config.yaml
hidden_size: 192
num_key_value_heads: 2
intermediate_size: 512
vocab_size: 5192
hidden_act: "swiglu"
init_std_o: 0.00607
beta1: 0.93
lr_head: 0.00763
schedule: "wsd"
decay_shape: "linear"
final_lr_fraction: 0.0
batch_tokens: 65536
Each number is 128 + 32 x the weight over its row's rms, rounded and kept within 0 to 255. Layers, rows and columns count from 0. The size above them is the row's rms in percent of the matrix's.

# layer 20 MLP up, 512x192, rms 0.114, rows 431-442, columns 0-191
size [111 101  96 103  93  95 106 102 105 107  99  98]
[[ 71 123  79  60  59 113  63 114  73 113 128 129 184 104 143 119 165 135 159 121 119 140 149 125 152 143 141  97 102 125 154 115 129 121 162 125 116 179 144  63 145  79 153 138  98 119 112 165 145  91  54  97 123 129 162  87  75 125  88 213  97 112 141 141 157 133  82 185 102 100 155 142 173 124 152 162 108 124 132  90 101 118 104  83 123  89 162 111  95 127 114 134 181 102  52  84 126 102 150 146 174 115 166 124  97 131 197 108 103 132 171 118 168 112 122  90 132 118 100 121 159 142 114 112  95  21 150  80  80  98 120  63 122  72 142 111 174 172  70 123 141 114 153 102 104 172 140 103 121 120 128 136 171 135 159  95 126 141  93 106 144 151 111 184 110 105 176 112 158 103 183 128 162 146 151 127 212 125 118 117 128 108  95 131 111 112 130  92 101 149 156 129]
 [106 151 107 103 138 158 101 148 147 153 131  60 130 135 110 205  75  88 141 223 197 167  99 155 106 164 153 119 127  97 189 143  95 145  92 139 159 115  85 113 127 163 199 142 140 161 123 134 162 111 141 169 142 100 118 163 126 135 121 102  70 107 117 118 149 106  92 146 165 137 146 180 143 136 122 109 108  97 130 123 164 150 160 120 139  60 182  97 156 140 115 151 121 187 113  96 106 184  88 151 123 118 101 149 139 126 100 137 140  91 154 148 159  86 145 107 117 115 112 159 160 118 139 160  86 169 159 195 110 160 113 114 111  51 129 130 145  77 147 118  94 135 119  83 137 101 149 150  89 137 227 127 110 157 140 155 148 143 141 192  64 165  83 128 186 124 160 153 120 104 122 135 127  63 144 118  59 123 181 111 119  97 146 147 117  41 166 150 152 140 138 161]
 [ 68 139 116  66 117 129 164 123 161 142 160 126  85 137 160 120 174 145 109  74 168 201 162 118 112 133 145 146 133 117 100 178 171 129 188 116 169 126 123  66 172 116 124 116  87  78 141  95 156 148 127 121 147 162 113  74 200 133 145  88 122 134  80 158  61 127  93 139 162 163 121 130 169 185 104 188 113  51 156 150 113 115 111 114  89 179 162 100  77 169 149  85 131 118 122 127 131 140 201 106  91 109  67 153  96  77 141 137 162 114 218 140 194 162 171 175 125 119 113 117  68 146  97  86 137 161 119 138 128 126 139 132 151  92 102 119 100 143 120 161 162 125  96 163 148 158 114 162 124 161 138 164 115  96 136 149 107 149  91 173 104 142 192  77 128 104 118 127 109 119 148 126 150 153 110 168  90 118 161 109 136 122 122 149 126 143 133 152  71  56  79 135]
 [205 136  92 117 143 144 144 157 167 193 132  83 168 108  60 176 179 153 125 106 115 145  93 159 129 100 100 124 108 154  97 101  88  83  92  82 125  89 135 137 117 101 134 138 130 102 132 127 106 135 151  95  72 100 111 110 172 109 105 100  83 116 113 103 155 132 105  70  72 142 167  73 157 165 122 144 119 114 137 103 129  74  96 117  76 155 152 132 129 151 152  77  99 116  93 106 147 102  65  76 136 160 116  98 143 193 133 131 127 151 132 136 103  46 139 120  70 124 133  83 135 121 148  92 153 140 130 125 122 116 101  63 124 192 146 155 145 185 156 163 117 127  90 183 136 144 159  75  76 134  96 153 109 104  19  99 156 122  71 108 116 171  90  85 110 168 174 145 151  95 135 120 115 122 130 147 162 136 121 185 148  46 179 126 160 122 137 145 137 111 114 135]
 [155 119 121 179 129 139 105 120 121 142 129 134 124 167  84 117 144 195 173 134 155  95 145 136  81  75 110 120 160 138  72 114 145 162 130  71 165 139  47 137 118 162 160 173  87 102 152 115 177 147 168 123 125 172  81 150 123 135  82 131 152 148  69  65  98 144 197 133 105 141 161 120 148  93 171  87 194 117 161 178 134 108 176 129 122 166 134 164 132  85  95 184  77 145  73  90 117 176 133 143 114 109  99 153 146 169 140 105  86 167 158 158 132 140 143  93 154 117  22 103 158 129 174 139 153 166 148 171 162 117 140 117  82 179 146 164 110  95 156 141 140 159 180 130 107 134 145  90 142 123 167 138 138 121 163 156 141 127 147 129 120 162 108 108 127 162 165 109 189 156 137 129  93 108 122 140 158  97 168 174  78  48 131  75 123 112  97 136 111 149  81 170]
 [145 110  78 132 176 136 119  86 132 141 175 128 109 150 118 111 114 163  79 111  90 123 101 133 140 148 120 103 107 116 108 142 118 159  85 109 127 134 138  91 152 103 187 109 138 154 135 115 115 145  49 136 133 165 122 159  94 116 124 129 158  88 102  61 150  66 163 131 119 116 170 145 111 154 114 190 107 155 107  66 119 114 151 156 148 146  99  77 101 116 179  98 122 140 109 114 134 141 135 127 128 112 151 152 104 148 103 120 101 192 136  79 170 161 107 125 136 166 187 130  90 159  71 134 250  63 133 101 154 130 150 193  96 173 116 124 131  93  94 170 117  66 130 176  98 144  88 188 143 130  74  99 171 113 154 142 108 166 116 161 131 169 149 147 167 104 130  94 106 153 149 143 131  80 116  87 111  55 128  93 132  91  97 144 124 145 116 160 108 151  26 199]
 [129  77 113 130 165 112 124  78 127 126 119 130 171  61 102  76 188 109  96  94  77 141 174 107 132 115 155 142 117 139 114 107 103 170 148 149 147 149 131 179  96 153 117 120 169 156 144 163 109  81 167 136 150 142 133 101  92 199  91 113 147 165 103 138 146 110 115  83 137 117 149 127 191 113 179 105 139 134  56 146 174 121 160 143 115 108  81 176  91 126 138 205 128 168 108 126  50  57 143 120  74 130 103 164 101 195  99 110 143 121 152  79 103 210 126 151 176 142 112 170 142 130  86 133  92 121 149 187 130 116 155 126  95 141 112 138 147 147 170  84 135 128 147 141 138 126  74 118 124 101 111 156  63 138 135 118 107 141 143 185 119  74 121  69 100 129 151 103 135  80 137  86  96  94 114 176  38 140 131 114 175 109 152 100 132 119  92  92 105 135 181  89]
 [132 106 110 128  97 120 111 125 134 185 159 105 134 104 119  78 169 172 130  80 175 144  88 119 139 101 166  99 168 116 105 114 122 142 132 105 143  93 143 160  98  98  89 185 116 111 117 126 174  87  86  89 168  98  64 147 147 151 110 141  88  81 161 145 127 147 148 142 142 134  86 191  72  85 133 109  96 185 109 132 132 146  26 149 129  97 168 144 130 140 149 125 155 149 114 169 175 136 107 138 221 158 112 133 144 123 110 135 167 162 152 156 159 142 134  66 120 103 150 170 188 143  97 149 139 121 131  55 142 156 126 199 136 159 104 143 127 169 107 127 105 123 108 174 159 175 156 183 125  99  78 145 103 179  98  88 120  91  93  94 159 117 110  55 137 112 153  99 163 134 124 135 141 106 108 110  94 178 158  42 155 107  71 156 153 118  88 128 173 145 155  83]
 [ 88 130 166 116 193 113 131  78  61 105 147 127 166  97 128 113 112 143 113 127 160 137 118 106 160 159  98 107 167 151 147  99 127 108  57  84 144 115 137  84 191  44  83  75 141 194 127 107 116 154 116  90 167 133 119  83 135 143 126 153 195 116 129 156 133  79 119 106  82 130  94 142 130 145 145 151 164 131  55 159  98 131 190 117 159 124 124 136 143 106 138 104 151 182 169 149  98  99  74 137  53 110 145 148 177 176 134  97  94 154 122 153 112 116 120 102 126 113 201 145 195 119 141 137 123 105 122 142 149 146 154  95 102 127 141 197 108 137 115 166 100 115 166 146 185 140  70 161 152 129 141 114 148 163 146 107  83 111  50 116  88 130  89 106  66 168  95 155 153 164  98  90 113  63 119  98 179 152 106 154  88 118  94 158 150  95 123 116  96 122 155  93]
 [107 147 164 116 134 116 101 114 128 119 181  66 141 129 108 149  74 134 215 188 123 131 104 116  94 111  99  98 160  74  97 128 176 194 110  86 156 137 125  65  82 135 103  71 156 184 151 215 114  96 117  90 145 136 165 167 118 100  86 127 140 164 133 118 134 110 141 135 194 125  95 111 103 175  78 177  80 170 111 108  83  84 177 138 106 119 174 170 129 167 124 137 113 102 135 102 125 167 126 146 134  76 132 184 108 101  90 114  71 132 124 107  76 124 186 174 165 133 162 133 111 120  67 130 137 124 134 181 142  98 157 173 125  94 118 175 129 141 119 171 129 131 130 161 116 102  99 133 127  81 120 137 107 162 131  89 168  99 109 159 122 134  87  99  82 118  74  60 135 155 160  60 165  95 123 178 123 121 110 124 124 111 147 155 125 101 119 120 137  48 145 104]
 [151  80  93 131  94 116 103 138 196 111 140 142 146 144 130 111 160 186 162 135 123  80 143 173 153 160 154 167 138 141 113 169  81 141 132 182 113 156  81 150 127 110 214 151 142 137 208  96  67 170 165 104 111  99 114 153  97 151 133 115 121 127  85 108 125 107 145  78 158 137 120 177 160 125 106 130 124 140 116 157  37 147 170 163  94 104 136 122 133  76  91 124 105  89 128 129 123  59 144 136 104 138 120 120 159  87 121  85 159  78 120 142 156 128 134  93 112 110 187 172 153 155  77 110 145 169  75 127 153 158 142 101 104 118 108  94  94 101 126 135 154  80  63  43 115 143 181 119 163 101  93 144 122 114 106 131 121 101 110 130 116 112 158 173 136 122 112 149 166 114  50 129 114 103 134 126 100 105 193  62  68 108  84 139 106  99 148 132 192 122  72  82]
 [195 135 108 121  97 116 140 105 119 103 142 119 113 115 118 118 130 139 135 132 126 131 162 102 179 116  99 145  69  89 140 177 144 120 166 134 190 143 190 117 116  96 102 141 105 105 126 155  75  92  99 146 105 159  87 163 138 180 112  96 127 106  94  42 107 134 146 112 115 179  90 130 107  54  84 112 122 115 122 171 252 141 122 144 132  96 115 159 131  63 124  49 127 114 168 127 129 105 153 158  89 134  73 136 155 173 124 128  96 168 101 124 112 158 148  72 171  97 129  77 140 134 101 129 127 110 115 110 142 104 220  99  85 111 106 139 111 129 134  77 163 153 112 122 200 137 134 147  65 127 151  87 115 130  77 113  86 126  99 116  74 137 176  88 143  99 112 175 115  98 207 111 149  99 130 120 117 128 162 165  82 117 141  53 129 144 144 132 102 110 148 151]]
# layer 20 MLP down (transposed), 512x192, rms 0.163, rows 431-442, columns 0-191
size [106 102 104 103 106  97 106 105 102 104 100 102]
[[134 112 186  99 152 116 148 109 139  93 129 143 203  97 129 129 109 127 118 143  96 109 163  92 158 132 127  98  79 140 113  97  75 171 145 179 119 125 147 144 130 113 140 158 126 179  96 171 138 141 106 102 118 135 178  51 158 120 153 121 138 115 108 138 157 186  95 147  72 111 146  68 148 146 149  98 151  96 133 149 105  77 108 138  89 169 155  85 132 115 113 121 138  86  39 173 126  98  76  90 146 133 104 108 154  55 110 114  99 159 111  75 160 160 173 166  92 160 160 141 157  72 145 108 126  98 143 133  98 164 109 160 160 102 173  96 137 106 111  90 110 117 198  95  99 173 104 112 110 151  77 190 134 142 123 128 123  57 178 162 121 138 190 164 122 133 128  84 177  98 124 152 118  48 162 151 141 118 141 171 113 139 150 150 119  82 131  44 129 145  68 107]
 [ 91 128 165 159 116 142 149 166  99  94 104  96 134  86 128 102 121 139 148 151  89 110 148 138  93 124 112  92  89 102 168  80  96 115 184  73 140 107 164 111 146 126 165 120 122  89 119 150 167 156 143  96 129 192  38 115 165 148 149 118 133 110  58 124 107 154 153 108 130 177 130  80 141 123 132 176 101 180 162 144 144 160 161  63 139 144 147  97 105  75 104 128 112  57 118 100 202 109 132 123 190 135 165  74  96 114 107 110 101 138 125  96 119 136 101  96 170 120  98 117 140 159 154 139  98 134 112  67 112 143 112 111 188 177  88 181 150  65 144 102 111 115 166 114 184 122 143 166 125 137 137 143 186 138 152 111  99 155 107 138 199 124 179 130 106 106  66 165 196 125 155 131  69 116 111  76 123  55 162 181  84 148 113 176 148  91 115 119 139 120 149 110]
 [132 115 139  83 117 119 112 113 128 132 127 161  96 152  90 185 150 129 150 191 122 105 165 141 130 175 101 173 108 135 145 118 109 164  50 144 151 110 151  90 110 105 102 130  99 114 111 107 139 131 109 126 117 127  97 150 134 147  81 175  89 135  37 129  95 125 160 137 143 132 123 160 143 107 134 132 161 192 160  70  94 123 174 117 190 124 118 201 107 117 116 168  70 196 135 162 202 174 146 105 142 155 100 141 118 166 148 131 141 173 122 134 197 103 172 151  88 145  69 129 140 180 125 106 149 154 138 153  84  79 112 147  58 148 148 136 116 117 147 154 124 118 134 128  84 143 123 137 169 128 152 219 131 135 143 106 137 146 125  92 119 146 164 162 139 106 117 178 128  98 146 118 155 121 151 141 120  90  88 164 156  94 128 175  67 138 228 125 153 183  35 145]
 [154 131  91 111  89  89 174 157 163  89  95 173  78 150  66  92 154  94 169 118 144 138 151 179  53 105 100 126 135 109  84 103 101 106 159 183 123 145 134 123  80 138 145 142 112 115 109  95 144 111 122 154 119  85 107  84 132 149 123 105  89 167 117  85 127 131 152 135 128  62  85 105 123 132 143 141 123 151 100 190  71 170  43 121  93 138  99 114 159 107 122  95  73  95 133 122 165 176 123  78 139 145  48 133 128 171 116  94 114  61  83 111 144 111 142 135 142 167 114 117 107 135 173 192  89  95 133 155 146 117 127 177 115 187 142  89 135 161  90 122 116 114 153 142 144  70 123 110 134  99  83  99 189  60  86 127 165 116  82 157 135 155 150 111 164 154  92 179 164 152 119 133 118 121 141  87 152  60 115 166 109  91 103 109  98 199 124 156 120 179 127 117]
 [117  95 119 121 109 172 149  94  84 123  60 119 166 147  77 138 111 130 168 122 102 100  75 138 127 125  70 102 132  80 157 148 140  90 196 123 121 145 150 152 151 120 123  86 126 124 123 184 106 104 108 145  95 141 117 118 129 135 138 131 145 119 146 106 128 255  94  99 180 148  95 143 137 121 161 154  62 137 165 106  95 154 166 141 158 144 138 153 170 146  93 141  96  58 160 157 168  84 179  98 137 171 151  80 149  80 156 148 142 183 127 147 106 130 116 147 155 174 105 144 106 163  99 124 109 143  87  97 163 150 132 161 178  81 160  65 180 144 126 142 148  97 156 154 116 100 135 133 146  93 124 160 127 128  97 188 133  61 148 153 104 136 102  98 115 128 110 119 121  94 163 111 139 111 111 167 164 165 143 133 157 127 112 121 111 150  82 142 134  87  76  79]
 [ 89  67  78 117  78  90 124 203 116  82 152 158  87 123 166 156 113  59 106 103 134 218 151  79 160 149 119  90 135 129 122 159 118 120 166 161  99 130 138 137 165 104 166 129 119  97  87 204 117 124 118 123 109  69 130 126 119 118 138  99  78 145 146 163 139 182 129 124 110  92 116 161 145  96 143  96 119 102 126 132 179 101 200 149 104 108 115 136  65 131  89 159  89 169 160 116 112 136 110 149 157 123 154 153 119 159 113  94 127 105 114 114  90 140  92 128 172 127 110 152 115  57  82 163 124 154 114  97 171 112  81 155 172 148 124 130 123 195 159 105  96 119  63 167 124 146 147 115 146 126 126 181 175 123 168 141 158 113 106 145 154 100 153  66 136 154  43  92  45 113 116 146 181 133 133 162 137 118 104 116  86 123 136 142 115 133 118 125 183 170 213 107]
 [134 136 145 127 167 173 124  98 162 126 137 173 183  85 175 141  66 181 180  73  80 167 175 148 153 142 102 165 110 118 110 158 137  92  20 145 110 146  98  93 103 154  96 152 119  65 180 116 113  60 119 134 124 131  47 130 139 128  95 152 120 164 116 144 102  90 153 152 168 179 204  45 126 119 142  51  94 144 151  92 148 131 161 114 140 132 164 192 134 107 124 124 200 107  98 165  80 151 105 144 163 154 154 110 127 139 129 137 153 116 145 120 142 118 152  87 114 135 104  92 169 146  99 154 117 139 103 113 123 143 141 153 168 140 107 131 173 125 155 119 128 156 135  74 165 116  72 118 114 112 136 124 115 135 155 134 142 217 142 102  84 105 105 142 114 125 138 139  91  95 123  74 167  83 178  80  97 132 137 131  92 142 127 136 201 137 139  79 155 133 111 142]
 [162 100 157 120 215 134 176 119 171 112 159  63 103 120 142 143  82 115 167 164  77 148 128 203 135  91 163 148  91 115 158 105 146  87 163 155 172 116  99  89 135 171 119 130 135 146 125  97 192 142 182 117 140 152 129 123 121 159 141 107 164  70 102 143  89 148  75 157 136 125 122  50 122  78 125 120 122 166  76 128 179 110  94  82 172 118 101 145 123 127 120 180 128 119 107 148 195 125 167 133 143 225 143 102 115 109 106 169 113 149 198 144 177 141 129 122 193  74  82 116 113  91 126 106  80  97  79  50 129 158 129 146 134 147 105  92 113 124 114 101 108 141 151 152 142 151 185 120 150 141 131 129 115 153 100  94 112 142 141 102 146  88 166 122 114 173 166 121  87 131 109 173 133 109  82  63 138  92 194 124 116 118 129  81 160 115 128 126 138 153  75 109]
 [163 106 112 132 137 185 113  89 103 126 116 143  88 130 149 158 109 163 166 168 146 116  90  66 110 115 130 112  93 160 134  92 178 132 109 115 145 138 108 163  86 149  36 176 150 112 135  69 114 179 144 160  74 170  80 125 143 125  98 130 135 138 136 107 166 226 119 165 164 155  77 114 139  62 175 110 122 112 100 161 152 126  77 135 103  99 135 159 114  70 137 142  67 145 123  96  82 172 178 149 145 111  81 156 180  87 141 108 114 139  89 119  95 140 133 172 121 103  86 100 139  91 146 181  92  97 179 147 161 159 159 121 119 136  85 171 169 132 209  97 156 164 110 116 110  73  85 157 139 130 131 216 100 175 153 107  76 137 138 141 142 125  68 126 133 112 119 128 188 129 169 102 128  87 100  96 127 105 134  95 110 133 166  96 125 101 163 124 164 140 130 122]
 [ 94 102  81 112 134 133 140 112 144 160 126 150 137  78 100  46 138 162  71  64 130 160 106 109 114 146 174 138  89 115 163 128  78  76 143 222  62 116 170 176 120 168 167 166  88  85 159  83 101 181 121 170  74 121  77 101 107 139 142 147 135 164 133 129 120 156 122 148  86  78 155 173 101 132 132  68 168 100 114 105 124 187 104 158 138 112  92 151 100 155 114 130 123 172 140 107 130 102 148 106 157 114 175 121 179 159 162 146 163 149 117 164 150 120  93 126  63 155 107 146 142 142 137 183 112 105 137  76 152 115  80 120 102  91 132  76 142  78 123 130 112 147 134 106 104 108 186 151 138 138 192 188 174  87 143 139 127 140 111  98 138 128 129 150 156 100 163 140 145 118 122 120  61 130 129  84 161 141 109 124 119 102 110 201 128 186 113 160 105 198 174 114]
 [105 123 160 155 150 204 118 155 154 147 209 140 128 133 150 161 119 109 135 125  85 138  66 108 109 171 154  92 124 119 109 103  77 152 158  45 112 130 127 154 138 114 118 163 148  82  99 118 169 174 133 158 159 197 115 114 101 112  89 126 115 122 104 111 115 123 148 121 144 162 128 102 114 145 115 118 132  61 134 147 136 112  81  82  93 111 135 188 111 151  98  98 101 162  91 129 112 177 134  95 197 144  76 150 151 143 128  92 129 149 177 182 131 171 137 131 110 151 123  99 153 179 122  90 120 129 153 132 111 104 113 147 102 108 167 116 189 144 100 151 110 171 124 138 167  97 121 193 139 116 100 122 143 188 122 140 161 121 175 136 164  81 185 184 147 156  97  94 159 171 134  70 186  71 118 113 144  66 113 156 145  87 226 139 150 137 168 103 179 154  57 105]
 [ 92 160  71 127  65 113 131  84 132 137 139 133 130  91  99 105 146 117 130 130 111 134 110  64 119 147 107  80 135 124  99 126 106 133  94 102 145 160 156 132 163 150 143 133 118  78 145 105  96 124 137 132  88  87 149 106 100 144 113 127 100 127 161 184 123 136 147 148 118 112 137 134 205 140 202 148 150  78 140  56 120  85 114  89 136 140  87 140 125 112  88 137 156 117 100 116 111 113 167  78  97 151  72 139 123 154  94 117 106  74 128 157 145  86 114 137  87 174 184 132 152 141 126  78 158 101 167 127  94 105  59 141 140  81  91 132 121 205 126 140  55  88 102 131  95 147 129 123 150  42  84 133 123 130 172 145 127 142 149 146 107 104  86 142 143 105 196  73 150  84 104 126 113 115  77 101 133 118 142 154 124 124 154 163 139 145  93 173 203 137 253  64]]
# layer 20 MLP gate, 512x192, rms 0.107, rows 432-443, columns 0-191
size [102 103  98 103  96 104  94 102 101  98 101 102]
[[103 148 118 143 135 144  64 162  86 154 102 153 138  95 138 172 104  81 154 133 153 206 133 125 124 102 134 142 114  79  81  69 119  83 147 120 118 119 105  93 169 188 135  94  52 112 147 154 148 135 151 103 131 122 148 135 131 140 118 137  78 118  64  98 145 128 101  69  99 150 158 118 128 160 125 126 155 183  83 133 170 165 144 126  72 101  69 119  74 142 138  96  97  79 140 125  95  56 138 161 155 143 143 149 149  94 189 106 113 136 148  99 125 138  76  23 136 124 131 173 193 125 171  63 115 119 141 152  84 145 109 132 129 134  35 158 109 100 143  73 141 128 108 134 173 118 136 175 130 186  95  99 112 148 118  85 133 140  91 135 121 106  81 166 127 143  81 188 105 124  93 120 127 135 153 107 108 105 144 127 153 126 108 157 103  69 120 184 122 114 170  75]
 [164 149  54 127 167 135 135 132 132  87 109  91 157 113 143 132  79 120 134 110  94  86 149  82 142 156 132 125 122  97 165 165 151  82 135 132 177  86 147  80 124 138  86 164 107 136 159 147  96 160 164 202 165  69 183 173 148  92 162 179 126 131 150 124 166 145  95 135  90 139 162  93 122 111 118 159 165  65 111 123 166 150  94 130  97 110 115 141  67 145  97 137 149  91  57  85 107  98 170 162  65  49 125  73 145 142 138 131 107 100  78 126 119 118  78 133 176 132 162  71 109 125 164 117 107 116 162 135 108 164 162 164 114 116 169 161  89 200 154 146  55  85 115 142 104 108 150  76  87 108 154  87 138 138 123 131 137  77 139 144 108 130 197 139 146 165 122 177 137 101 171 106 119 148 112  87 140 184 112 125  95 158 158 129 157 156  71 152  80 142 123 116]
 [108 116 139 134  81 114 198 103 121  97 137 122  92  61 181 158 128 100 195 148 132 136  62 149 152 132 184  96 122 154 146 133 151 135  78  77 160 113 147 124 156 142 161  96 150 103  63 131 139  82 142 153 124 121  86 111 144 130 152 167 128 186 118 101 110 100 107  97 101 162 146  92 138 126 151 100 137 122 144 119 124  53 110 177 149 131  54  83 144 111 129 160 119 168  86 102 149 118 110 162  79 157 135 112 121 109 179 113 185  61 151 124 107  98 142 122 153 131 129 136 117  56 146 143 113 182  85 152 160 109 141 115 124  99 129  90 132 108 187 169 154 144 105 170 124 130  89 143  90  89 119  99  41  72 131 150 142 111 147 159 116  79 149  84 139 125  43 139  96 126 101 139 148  81 142  88 158 109 155 144  91  88  98  83  97 110 111 102 146 227 164 103]
 [141 127 158 130 117 117 142 119 102 168 112 142  47 133 142 132 142 116 138 126  92 118 109 115  78 144 167 167 129  92 115 170 187 195 161 126 137 114  91 133 148 150 146 143 156 115 138  87 176 114 204 137 195 102 138 172  98 118 115 125 145 121 158 164  96 172 122 143 149 142 155 192 155 152 118 116 163 148 111 133 138 148 142 126 104 145 117  57  69 111  65 120 190 164  89  87  95 139  90 158 101  84 102 155 117 138 130  46 137 167 146 170 130 132 105 116 103 104 123 101 140 101 121 131 152 101 122 137 105 131  93 159  94 141 136 169 173 164 138 123 127 104 104 101  80  85 115 175  89 119 189 178 105 146 161 171 136 198  52 162 220 173 127 115 129 152 173 166 130 129  94 145 172  96 173  75 137  76  64 158 140 175 164 134 122 100 165 129 123 149 174 106]
 [ 86 130 112 150  79 145 132 173 145  94  75  73  72  44 130 173 107  64 133 102 138 153  96 107 102 142  95 118  92  73 119  81  89  93  44  69 133  98 136 146  76 129 118 116 216 108 113 138 150 110 126 142 137 135 133 111 156  84 153 119 113 200 153  99 130 242  72 118 100 147 173 164 170  51 112 155 122 157 156 141 131 133 190 140 167 127 150 165 164 120 144 113 142 122 101 167 128 175 178 121 108 118 156 148 176  91 113 133  90 146 123 139 167 116 119 126  96  86 160 110 127 121 102 168 112 125  80 191 134 133 157 151 159 125 136 106 116 178  83 101 169  91 163 170  93  99 142 152  99 114  88 152 176 141 106 112 106 150  98 150 153  86  95 109 140  96 101 129 120 126 130 177 139 143 124  98 135 112 104 142 125 115 109 179  92 102 154 142  71 129 149 135]
 [140  95 149 124 141 161 137  95 119 148 128 118 114 139 111 141 129 149  84  72 132  69 136 204 138 108 136 123  62 165 152 130 151 165 107  84 117 110 104 106 215 205  75 142 133 161  84  61 106 140 113 143 157 121  91 154 130 153 142 107 133  81 162 116 130 132  50 109 147 169 146 118 157  78 136 108 136 151 175 143  99 109 107 167 120 163 113 127 141  95 173 190 172  98  77 153 142 175 170 113 207 132 137 137 104  89 135  98 139 140 122 123 197  39 120 149  93 123 115 116  84 104  93 130 111 179 144  46 100  76 202 155 149 148 152 101 116 146 142 158 145 162  88 121 133 175 135 168 170 139  70 181 161 157 103 149 120 140 148 175 127 166 123 128 130 135 110 148  98 113 185 158 127  94 125 150 136 152  85 142  68  96 160 147 165 129 138 128 147 123 124 100]
 [136 140 152 145 127 106 186 148  72 107 150 101  64 102 156 103 161  47 110 100  75 106 119 105  86 128 191 167  99 195 175 135  73  92 144 165 140 126 125 119 112 145 173 131  57 122  65 144 140 139 157 117 137 177 171 163 148 153 106  86 157 107 116 140 121  46  96 102 141  95 158 101  87 147 121 132 140 186 123 118 138 116 114 137  95 130 137  85 127 131 130 155 159 125  98 133  95 116 163 131 133 144 142 149 128 156 112 138 124 100  41 179 183 137 193  81 147 107 135  77 142 105 109 129 126 123 159 139 198 137  95  96 166  99 131 101 123 150 109  64 120 127  55 154 105  80 136 170 134 202  79 136 103 151 134 159 148 134 135 147  80 167  93 139 129  73 128 101  91 100 135 177 108 149 122 123 154  97 112 166 100 116 190  86 179 155 192 114 126 110 138 131]
 [182 155 146 129 152 129 129 171  87 126 132  96  92 114 147 123  97  80 135 139 159 151 192 159 147 155 108 148 137 115 163 214  86 110 141 231 172 123 127 125 103 100 117 119 130 126 131 177 121 112 143 109 199  72 115 111 148 116 124 181 175  92 169  99 158 144  75 107 125 106 180 142 146  98  75 109 161  80 146 187 112 148 150 168 117 154 146 127 188  97 126 179 160  90 140 129 154 131  99 141 123 192 148  93  91 127 176 133 149 128 183 187 173 119 143  90 129  60 165 148 112 177 112 143 134 151 115 113 142  92 174 136 186 162 129 166 108 104  95 149 110 149  86 209  98 122 137  90 141 142 100  63 151 101  89 118 112 111 130 132 128 129 123 113 135 167 154  91 178 144 166 163 160 114 157 113 213 141 177 123 137 101 164 110 122 154 121 145 110  94  83 148]
 [134 131 132 179 104 156 159  45 125 119 151 111 134  98 127 163 115 158 115 127 133  89 121 116 117  94 130 147 140 144 134 142 144 144 130  67 107 157  94  95 159 121  73 117 166 115 153 173 126 145 147 115 170 157 169 105 117  96 129 133 132 178  96 122 137  78  64 166 122 143 174  78 112 198  79 175  97 135  82 145 118 147 162 155 157 158 100  91 139 100 111 149 101 125 142  93 168 198  90 144 110 131 103 181 159 100  75  85 149 128  95  84 117 159 108 112  87 105 158 115 144 189 132  85 147 175  79 133 147 129  90 147  62 171 107 195 158 147  77 174 154  93  91 150  73 104 128 111 111 143  80  58  91 151  58 155 129 113 154 125  83 141  92 147 149 130 107  39  93  95 176  84 184 101 140 114 110 101 129 106 148 152 138 105 169 135 165  79 104 123 118 142]
 [119  36 166 142 164 122 123 109  96  97  93 132 160 155 147 105 147 159 107 135 112  76 115  90 131 103 147 112 136 167 131  84 182 152 179 119 146  97 127 110  50  56  99 132 130 117 123 178 171 110 114 128 164  84 178 127 148  76 136 132 128  94 136 181 175 101  99  96 173  88 120 123 126 100 118 121  64 151 145  87 129 106 101 155 196 160 134 129  84 150 130 132 122  77 117  75 147  95 143 118  93 110 217 156 191 129 106 178 134 162 104 127 161 101 108 180 144 104 135 164 115 124 157 141 127 133  96 109 110 173 139 144 117 160 135  73 173 148  89 129 168  88  84 128  94 120 152  93 146 166  93 181 124 112 121 126  32 149 122  84 134 151 105 159 146 145 126 147  45  87 147 121 151 146 201 103 121 132 153 136 120 177 158 112 126  94 151 132 146 133 203 137]
 [107 111 142  91  97 120  76 137 102 127 228  84 190 113  61 125 129 177 106  62 179  89  49 171  73 130 103  98 105 115 166  94 150 135 162 165 161  92 185 188 144 142 134 160  79 146 118  78  91 173 174 113 126  57 108 141 150 119 159 159  88 135  75  55 151 113 147  98  96 188 104 178 149 153 124 113 114 109 148 133 130 124 160  73 137 165 167 178  78 152 158 122 136 124 109 105 172 121  95  99 135 139  96  82 119  90 107 147 142 135 103 143 150  73 114 152 141 131 123 139 145 171 119 124 143 170 179 126 180 104 125 178 149 180  96 119 162 127 140 141 113 122 132 108 145 128 122  80 147 106 113 147 115  84  93 142  97 165 104 125 107 180 124 126 159 153 187 121 114 157 124 142  87 168 127 109 101  97  86 176 103 113 129  91 151 110 133 113 146 132  56 139]
 [143 147 175  59 140 187 114  90 147 106 102 135 164 147 164 125 115 132 133 172 146 164 106 129 173 165 110 139 110 100  92  43 107 177 120 113 144 111 138 137 156  94 130  97 163  98 115 136 118 127 125  60 145 110  81 160  84 144  82 144  98  33 119 127 154 148 113  36 194 169 123 114 120 133 120 110 181 138 136 116 149 116 141 100 142 119 164 122 151 130 137 161 125 112 184 120 123 149 124 139 104 130 176 157 140 149 167 173 141  73 115 137 114 148 148 103 124 160 198 132 138 135  92  88  85  86 128 114 149 163 129 136 111 168 216  82 162 163 116 125 132 126  87 100 120 119 195 145 155 165 144 129 155  80   0 128 145 148 145 167  69 100 134 164 119 171 147 174 138 149  82 171 127 153 145 132 140 135 122  80 113 145 126 144 137 167 100 134 142 104 140  75]]